config = dict(
    n_layer=13,
    d_model=128,
    n_head=4,
    n_kv_head=1,
    head_dim=32,
    d_mlp=512,
    vocab_size=2362,
    activation='squared_relu',
    norm='rmsnorm',
    norm_place='pre',
    norm_eps=1e-06,
    positions='rope',
    rope_base=71500.0,
    rope_fraction=1.0,
    qk_norm=True,
    attn_scale=0.255,
    bias='none',
    tie_embeddings=False,
    parallel_block=False,
    extras=['capped logits'],
    init='normal',
    init_std_qkv=0.0442,
    init_std_o=0.0442,
    init_std_up=0.0442,
    init_std_down=0.0442,
    optimizer='soap_variant',
    lr=0.0109,
    lr_mult_up=1.13,
    beta1=0.95,
    beta2=0.99,
    lr_head=0.00732,
    grad_clip=0.5,
    warmup_steps=59,
    schedule='cos',
    final_lr_fraction=0.0,
    batch_tokens=32768,
    seq_len=1024,
    doc_mask=True,
    train_tokens=124900000,
    steps=3812,
    dataset='wikipedia_en',
)
Each number is 500 + 25 x the weight over its row's rms, rounded and kept within 0 to 999. Layers, rows and columns count from 0. Numbers have three digits each. The size before them is the row's rms in percent of the matrix's.

# layer 7 attention query, 128x128, rms 0.225, rows 26-76, columns 0-127
142:483536514505488504522512507486508469475504554503522554486487525505515514474520444495537504506467481498550443502503527482501474513445467514501509507492514503491507479506476495477532502500531511480482470512523540456491445501472512483470504530535515480501489523481467532518507520489521519473505551555527530493480483516458522444497479493528475512499511554529513495517499480504464530483457
138:480460486515484486500521510529454497506471490491508496492515489531478503495480519554483453531543476464463500504492543488549490500508495476461534488495477529457523482490496501440503491498523527520491508493521484495510478531472525479469521471525425531532538485480512508531468503504491485522499498534516494517510510450544536487466489531496492530516501552509525448492484538505473522516499
134:489542502498523477499461514453450507452466493523510514523522477514516501495507445441488522488495507496490498518481483519513554508512493489473479476503571484503480500489489533503505496514495540503453508463522458486533480489489497425568545524494468484504540518479496531495479505494493504494482493514492470543538465499567475484482478506486512499490510478488520513496501492520492476496488
138:504479485465512544525489537498455481496495552550547463546513521518525513477479495531510532511508496546486497525520507503491532540488531526504459486541496500519514495473498491500454479506461489546526516515487517509548514508481538498478495510498483471567479504472474497517504514481496475551481494493507538526480517471489481495535488502504497540462484505475475550542492471539494485501513
126:509530527515528458521511495502544465469530542508483453443515433493516516483481545544516486501497509500522509461528496510504475505496513480512533491528544472469530474470532479461466502519504478472472516530507505506504510482528465471474503556453508523497465495535493522513510483506494480488496523501445504471485470506516464483472478473494493497485512516520461527513524505471497543529481
140:497520490487519485544511499476459461529522483491464488500538537517452501474490482509525472495535476495470497489545521486466504489497496511511533487497476493567497478497513513477585494502490460476453464483495510503471524529517482494517480541489504513537515505480517520503485471491454497480478462423507497527540523488514512479495509488478528487522508536460503511549521473491513514501482
010:522495454476543476484498525473525540488506511456479507494525490485503485567485541494504472493510479477502510508516509486500475462497491541481516511485534511538492486515520491468536479535538488525549463513511511492531510484508499500509525509480520482502476515531484509524512512497515455483464521442536466478500510473507520441500419473530467499489524508475473499469493500519463511451519
010:511509497521432522501459501497500468507520496507504491502489526500539487508543482514474511489499513500522506523508474478505512540478514513477518501547473484500530521531490439515506521491456518470475514518523487502440519505515454546475477478497488530534529459485497484484500533474450546524505484550494481471486469478491469519438526538490501492503449510495507512481470536495517497534459
014:514518478509471510498481548511507481446505455502455528535467498454498462542475480483521483472518529482515509447535542485504521531536511506469526484473522507540506534524512459470504508490509523516515494537493486457460509494485538528517512478480525505483472508521506513489516537480466516472452522540481480503509490461474508468514484499513505459466488503492492482481486477443515494453507
010:476504544528469507510553495514491500507506505552492471507516512492489508479575496554534510520467475475535457511472483489486495524482434453534476500521467484472518492496514497493510508489477487495500491462477500537485497499474499488469492485510526528424514471516474483486491474480475487516500481505504512497510483515547499477497507474432557502499495470548514525511527531486520509507488
009:457491516431485496470478471462538501546514497486537502468499484523465496451489499525498478495486486503447524527462478446535500529517518500510472476490503492523485463470508526506496487541517492481522519511491497500532520509497480481520511481481468496467522466528520479500518468530533482531474503475512520535463516530501500475488413466522465520524490522470522503512481495488487520470476
016:484549547489500522527497483504483523482482514515513524505455499545473514464493495478468517511501534517476511496523491508494488532497510487534488493522461504465513532474516495501444474467484538481466510508450485500477482538486468479469494470507521505530520499476473506463483468467525552498558505494465506508498513500503492547489561555484524510472480494548505488519497511485519479561476
019:506497491458513470488476431500512565542485472469521474438484490503484484496490507491474488488472488494468527478496466524542499461458528488518448514509469514511475484463498540481490467541510423545524516475497506514485503499491512488505519495473504502497484483515484460510478493532518474490495496521534516487513517517525541490512485492511477551529475524534490509550509498505489475467509
013:542496478521458458464528495475489537508450525519504506453501460501498470495530499496455500469512508494497474473527520515529503527554490525525512522531550536507468503483501492479523528530499491483515507522477508484491498502532484495485510499544506447512485479514479475513485545461492499508480458496529505515483538455474517458510447476491489478500441469482491482549459488493498494484521
030:539511466443516451487488463452521527513489493463506474441493516469505502505493475460476501469479486508472547465503493500532491506520557506479455499500498540501484482500520551458496489538504456518517506497501488496526501464528499501559521487509525481489489512504508474553484492537535490479475496497508515511490530522485530468513476447528471521496495523493483502513478504515519503453539
031:508479499514492525480543568477534463471496494543478523521451461478501485509497485512541518515507511502506435540487526506495491525533451543478547508472531461511499495505463474503495548473496516472509519524478502480474486521520497537477535502489491527501496492500519514458487542473445496495504483481492501502502489469485469524491458520507540469485509498469493502483454502459539509477491
037:487521485482507484508475456520499537541490496443483462487492510524493464494493505472460484462529484496476553451520478509491521484482538489514477490523469536507505502497530538489508484532511434526503474492511507500520509514481512422516489504514499478524499506489477450536535502529546516501496530533518508467495514537523542462486539496521455514536470513536485509518523485496478497504516
030:531508486461528469488478466482502549513502488451513500472505510502495510487516509478469496462469470514465514450497472502521473467496517512520453516504494553484503488461551555481488474536485438527532525467503496505505493495516493478538546498485517484498518503480511463531461487520559488467501505517491507532509535529493532489500507494508475537498483549471509528538505509537509506488533
057:474505510479523531512487436510507569536513516468519475467512513551490518473527497472474483467461489513464537470486469507505491481459514476557452485498443536492508495451523529503502471506525450504501478476483512525505492497502490472505501494497495469532513484474480452514517465537545509498532519514496523505495519535534492517468528509476470517511472512526516483510523494532485500519505
052:473504529486514513528502466475504489507538498500531522478540536534504582470528502526497499528451508515479483507472499477506480484490506486558477508525470498483513506437514518524469465474493504487485498475508479524498498465531474529485506459489500469477544485490521497488477448504541505492547493474485491505493500536515454531451503485464503542503486499473512493489489532549477487537478
055:497454514517510492504523574509501482462504480518478536517509510451509499484480529537548525528508491516510454493498532509493492490514464506456532524499597503507496515494485502526498530494471533517531535511540477480490505495502503543526538482498502502470488521522547534498477494492501487482515486475480483527516486481476502496531462501505514503483548514445533552472489511504506521474488
076:520494471501501494472516546479530501475485496502468500526453488458475462549450538516507495499526528471537533502520504529519515507517497518435542473460513463502496496554484488481536517499514529501508496519473522477517498509510531496490510518515498536520484524504502522517525546492467491501449504467540496498485480485505512466540452498520520474522510464508465505504497465433520499464516
093:496516519502473536517484485510414490505489524505525463476513468519520488483544447451502528482480462545469474493523497483507473488517465480530488521527511530507508515458491496511496490517503464510540524513537519492478488536478490492511460530506506513491472466494496487481495475508496491499550504539443504508546536480457493525497539528503510476472476527510503510477516545540481536522496
075:447502516497491532520505445513521548534513501477506483475520528551492546477483499514492485468494492510490528505470484502472506471455509489562467502504465482465491483475502498514519506498514496500481474467463513544485494495501490479487501478475495473529528464496466468498534465511557515503542512502504531497471501541584471529458517531470506497510480490492516461493528514506485480507469
139:531485505489493544514484542453507530480518531468528523512493484505484537492505476499484462554483487461468507463498481539506518517469511476502495491449531539516555511462513477555485508500544505504442496494497559474459513492487533461522498488487479513502507506525524501493522491497462509485487485458521514470498509494475441513490529503518456498542485489509508515468493488496485536486535
127:496521448502491489489480455497487510495500473511482478482491502509517450499525540482533516542470499520503526527495515485560535474482510453506486490498488497513522496509452446479524494477537480464534517455536526502520491449529487476502482553478481525538512543486541517485527489525508500480518524481524487471491465513511495503497463504508491477498472487541466541437478536505502480507508
132:516502540466489507503481435537534488515509517508533452501486470503519504494506538469519508492516459483465497513531516517544479543505464547483515480484499466502528477470483506444439531481523527464502509471508513479480482504507476485489486516516511480469504486505543486499546516482500497495435483480493508500547539473516519513469470483485510523518504486521500519488470547480556498504523
143:493508505511501471489536515503526497479497532450470513492518523523556469506504504490523498496534454523511516510518471527529468507494501510487471468498432498494545499499507508535472530507484513458516480510506520447503513495455473476500486484495452518501484497496520561497475484541508538492463468531477496539439495484510480530539525462487524509468477498469510498529441514485492474495522
140:491534483499500535531525523463499497532517501493525464533523481485523462526526486448524482465495470449496498497494510551517518500564497522517468536480468498464505525476487467502501489532514502489486516529529500474488487486471481504501490482526545492495511500500488509510500461530460501481501487477555563495510434542492545543499477508493514548510475518480502525509524530510506529490471
141:486553538495526510440525519505416484525498466496486512481439486529509500510508478526492514497499520491518496496506508451454482494502482525470476522492520529511552513537493495498510438513541508503535471487471483493456504493485533473489497461516480520498478498484493483485495478523466525476516468475467490500492495503499488530467476438517477497478519480485494541499481561487485501497491
149:520506440491480507459501457507495503516534489471492499507494525460508458530494459490471498510536492495488455488491496515515488503498483491519473522506467481457501506478493546495539492468501488501528533515488507492488506507481459490514486518513526520453495545553486489493455487391481530494479504500468502539489508494507458479496509525497499551504505489477520504449478451484493498470484
142:505461492520501501519474498491499529570475501528475460506475475468528535516483512498520474502515490534518482498526527546477481497501526464501521492455496526509540558517522503446472495524492503502497471528477465564550454485496463448490504485505513531499466515513494531484511487492497489519515521530521501543476482475466496469450483494511514490517516458448509525523504508515501520519498
146:481538512501492501524505507484501471478506552505524555479487520504515513473518447494531503511470475491547449502502522482500466518448472518494506508494521505493503480512473500471529503503525518482481466514520543454491441498474508488473503526539517482500491521481469532523507518487520523472501547556529531492477488516454516437500486494529478510494513556526519497517495476502461523480455
144:476461486513480489498518512527459494507471488492507491493522496522481507494478513551476458531542472456458506499490539484551495500508502474459534489491482526457524479490497506445506489502524522514494508493521484497507485532474528477473521475524418529527536481484513505532471502506489482527501500538517500520505503454547533484468490533505489528516491553504525447487482547508469517519502
143:485538506493521465491470511452440512458455494524519516524521473514512491492504452448497521491486508490492499517489480526509549513501497482479481480512571489501475502490493536501502495513484546501447501455514458483534476494485487428561543510483478487508536522475498533495481508494495504499482499517502480543543472495567473485483478511482516501492516474494515515506499502521491471501483
142:508473478463520543531487542490455477496492543549542463547510521511526514478478493532510528509509497544487503523520513506494533531485524528503457482537490498518518496470497489496453484506468478554527517514494521507548507505479542491484504512485478473564483503472470503519501506482497468554476494496509536531481509469490486501541484503501501538470484511471479544538492467539486490495518
128:510535517513531450518501488496538471469529546500493462442511431497510513484477550534511485501502511506528509458532497517506475505491519482515533488525546470470529467482532479459462500514498485475466512525504500509509505480521454471475509550447511523501471498535496524510505474514494483482498529505443505479483480515512456476479482471489497497477512513517465521511527500472492535529483
144:495523486487522479546506494479456464524525486485472492497532539516451499479491480502522471498542473497467505490549521482463496488503495514508533489495483488562497481502515522473578500496487464474451461484500514503465522523514484497520482534491505514536516505480518512507488460489456494479482466422512500533543529487502505477498508486472524488511513538462500511545523466496515514504479
118:449516441514505486466499502496499529478488519469502459506502467509482447517522500476477539499495498472472513525489479489519482473511502513486530513493543510520492513486518472547504467503538507511518524509512481495508522494482521470517517530526518479515457520479462517559547512443477508500467523511494518518481517459532449518488476506479482455504466499503449498519532472499507531509431
104:489479441556515501487473492522508551514486521524532502529516503492542511520485498478495534518545514540482485485481516507484472466460528463509509488487480472472529482505497451498532489507496508525487511496484526507522463496492511521523503511492485550461447523586531508506490493481492496507451440428536495515473475480466523479520523488490506506488496477504502495503530494504510488482489
145:519529506496486489519495501487497441472493499545498537500490493520506538500516480496487534561512503464467469466511461518474483496507469539503528491494497538478510483512489511504542463483479545526500486526503494565502489448475485479492520509466464542485481515495507482532530505433516474484489496458502461534487481526533502507462508513520523530506530476494537539482514480491534511485456
125:533515496517490545529488505497499482490508493513528485482489479516495497482489522484481487501500437540470500491533436565524509489512502526550509500534505518476498511452517482514482482506502478533486459495515487513474510487491495451518520486526518473492513503490466512498493477516506457466501490533471499488558500497511548501515515543473528501515498495507474520561498466513525546585476
116:495501493502490481503515516512489413515474486486531514518518491543488503478482543520519518557497524474497457513493534472497503498493512522531497526487515551482498523421493498506489490473480513475493509505473464525508490500458497558476550527504496519500489519514517465556448470493495526493464457465489481509511494538503502506515498499500556491483534498484504504487457525479474489536494
112:513507505495521510513502513456518467508485455498496524548506532503519540486488488528547484493481558505500509485508502505506524515500480597461557484498519501496500481500517485511532515533516555473481505504519469471500515470449480524512529484508513545550508506485515492515492549497491466546493515452463506513511489479506446469494508498499523532498477491489525497467491496503507467458498
068:488551475483537491468457505507513466480491469510533545519499512470461480536533502505485510546500483487512482490515470497527487477522520517503491462495491515457489501501514527516504499494524512516500495503532462544487535497523541503486509533530541500553467481459487515542471483531502506469488466483463479543482531496481541530544519557492473518513521525504470546487492496474532476475513
070:571483512518502507503490490497468502537465529505488478443516495515484501475490514541539498496483501474549489483486514534481545500482470486484514500476548469525469482512480527519541548512489513467531537504518556485517469509488505500500463438480474523482492513542482496473497512475464489477522491496521482508448497481485528443524470492490521502468457500505504499514486514537499538491519
104:506501507539501525496570527517476492525440483487510499471491532483513483494484518517534504532507461490512438476506517493491498517533514495510519510513573481513508526463542509529491560497458496486521532509509472500512492462498539567485522482469494496510495531518523542537462501499497478501502518483525473492497510514466487519517449512468517516483502546491501529510446501506496482522482
102:497492492475516474471525520508479459507484452484468493530480483492474483516530507504542529529537480492507481518506486505517500541545534528469514505501531507511543533492513520528547537495504537473485506535519493496479495475529517474483488531465562514507498474487467500487532544559466488509472532463516494502492466453518494489516461477516481517474528505518520542484486503484553482481539
092:481519522508458523520474464560465522506505492500520508524494477525444474465521487526505485520509491537508493465493479492495509502486528458515468475487503502436521524494493482528480489469517435513498522479524552485491485523493520506512510459489485466486457511517509457513523464485501520491516508513534496496498496552463481476551511522501492462499472507500486475482543504521469542541546
086:497518504483532492523476502483488492500500511540544473530504517481559520473505516502515493516489447497512500505505482508508511563476508475499468507485515506473454499548516534518526470512459474482492509508532501498500460460449468474461496476493503548495540505507467487447504484512487463460479526479498500499508480483515517477475516465508533554506533477518565509513483505538487505460542
087:466496504513496468494497465552468544528453505499508464497503533505514434503470490534471505491456463518519496487496508534481505468487530474513470468510516506521496487498494470545482507520514447503500502502490514477519523519478525493471440513531533475470498519505467504500492483483516501529488487520482460462535519473550464488486504536483447514532500517522498493513516537551468530524525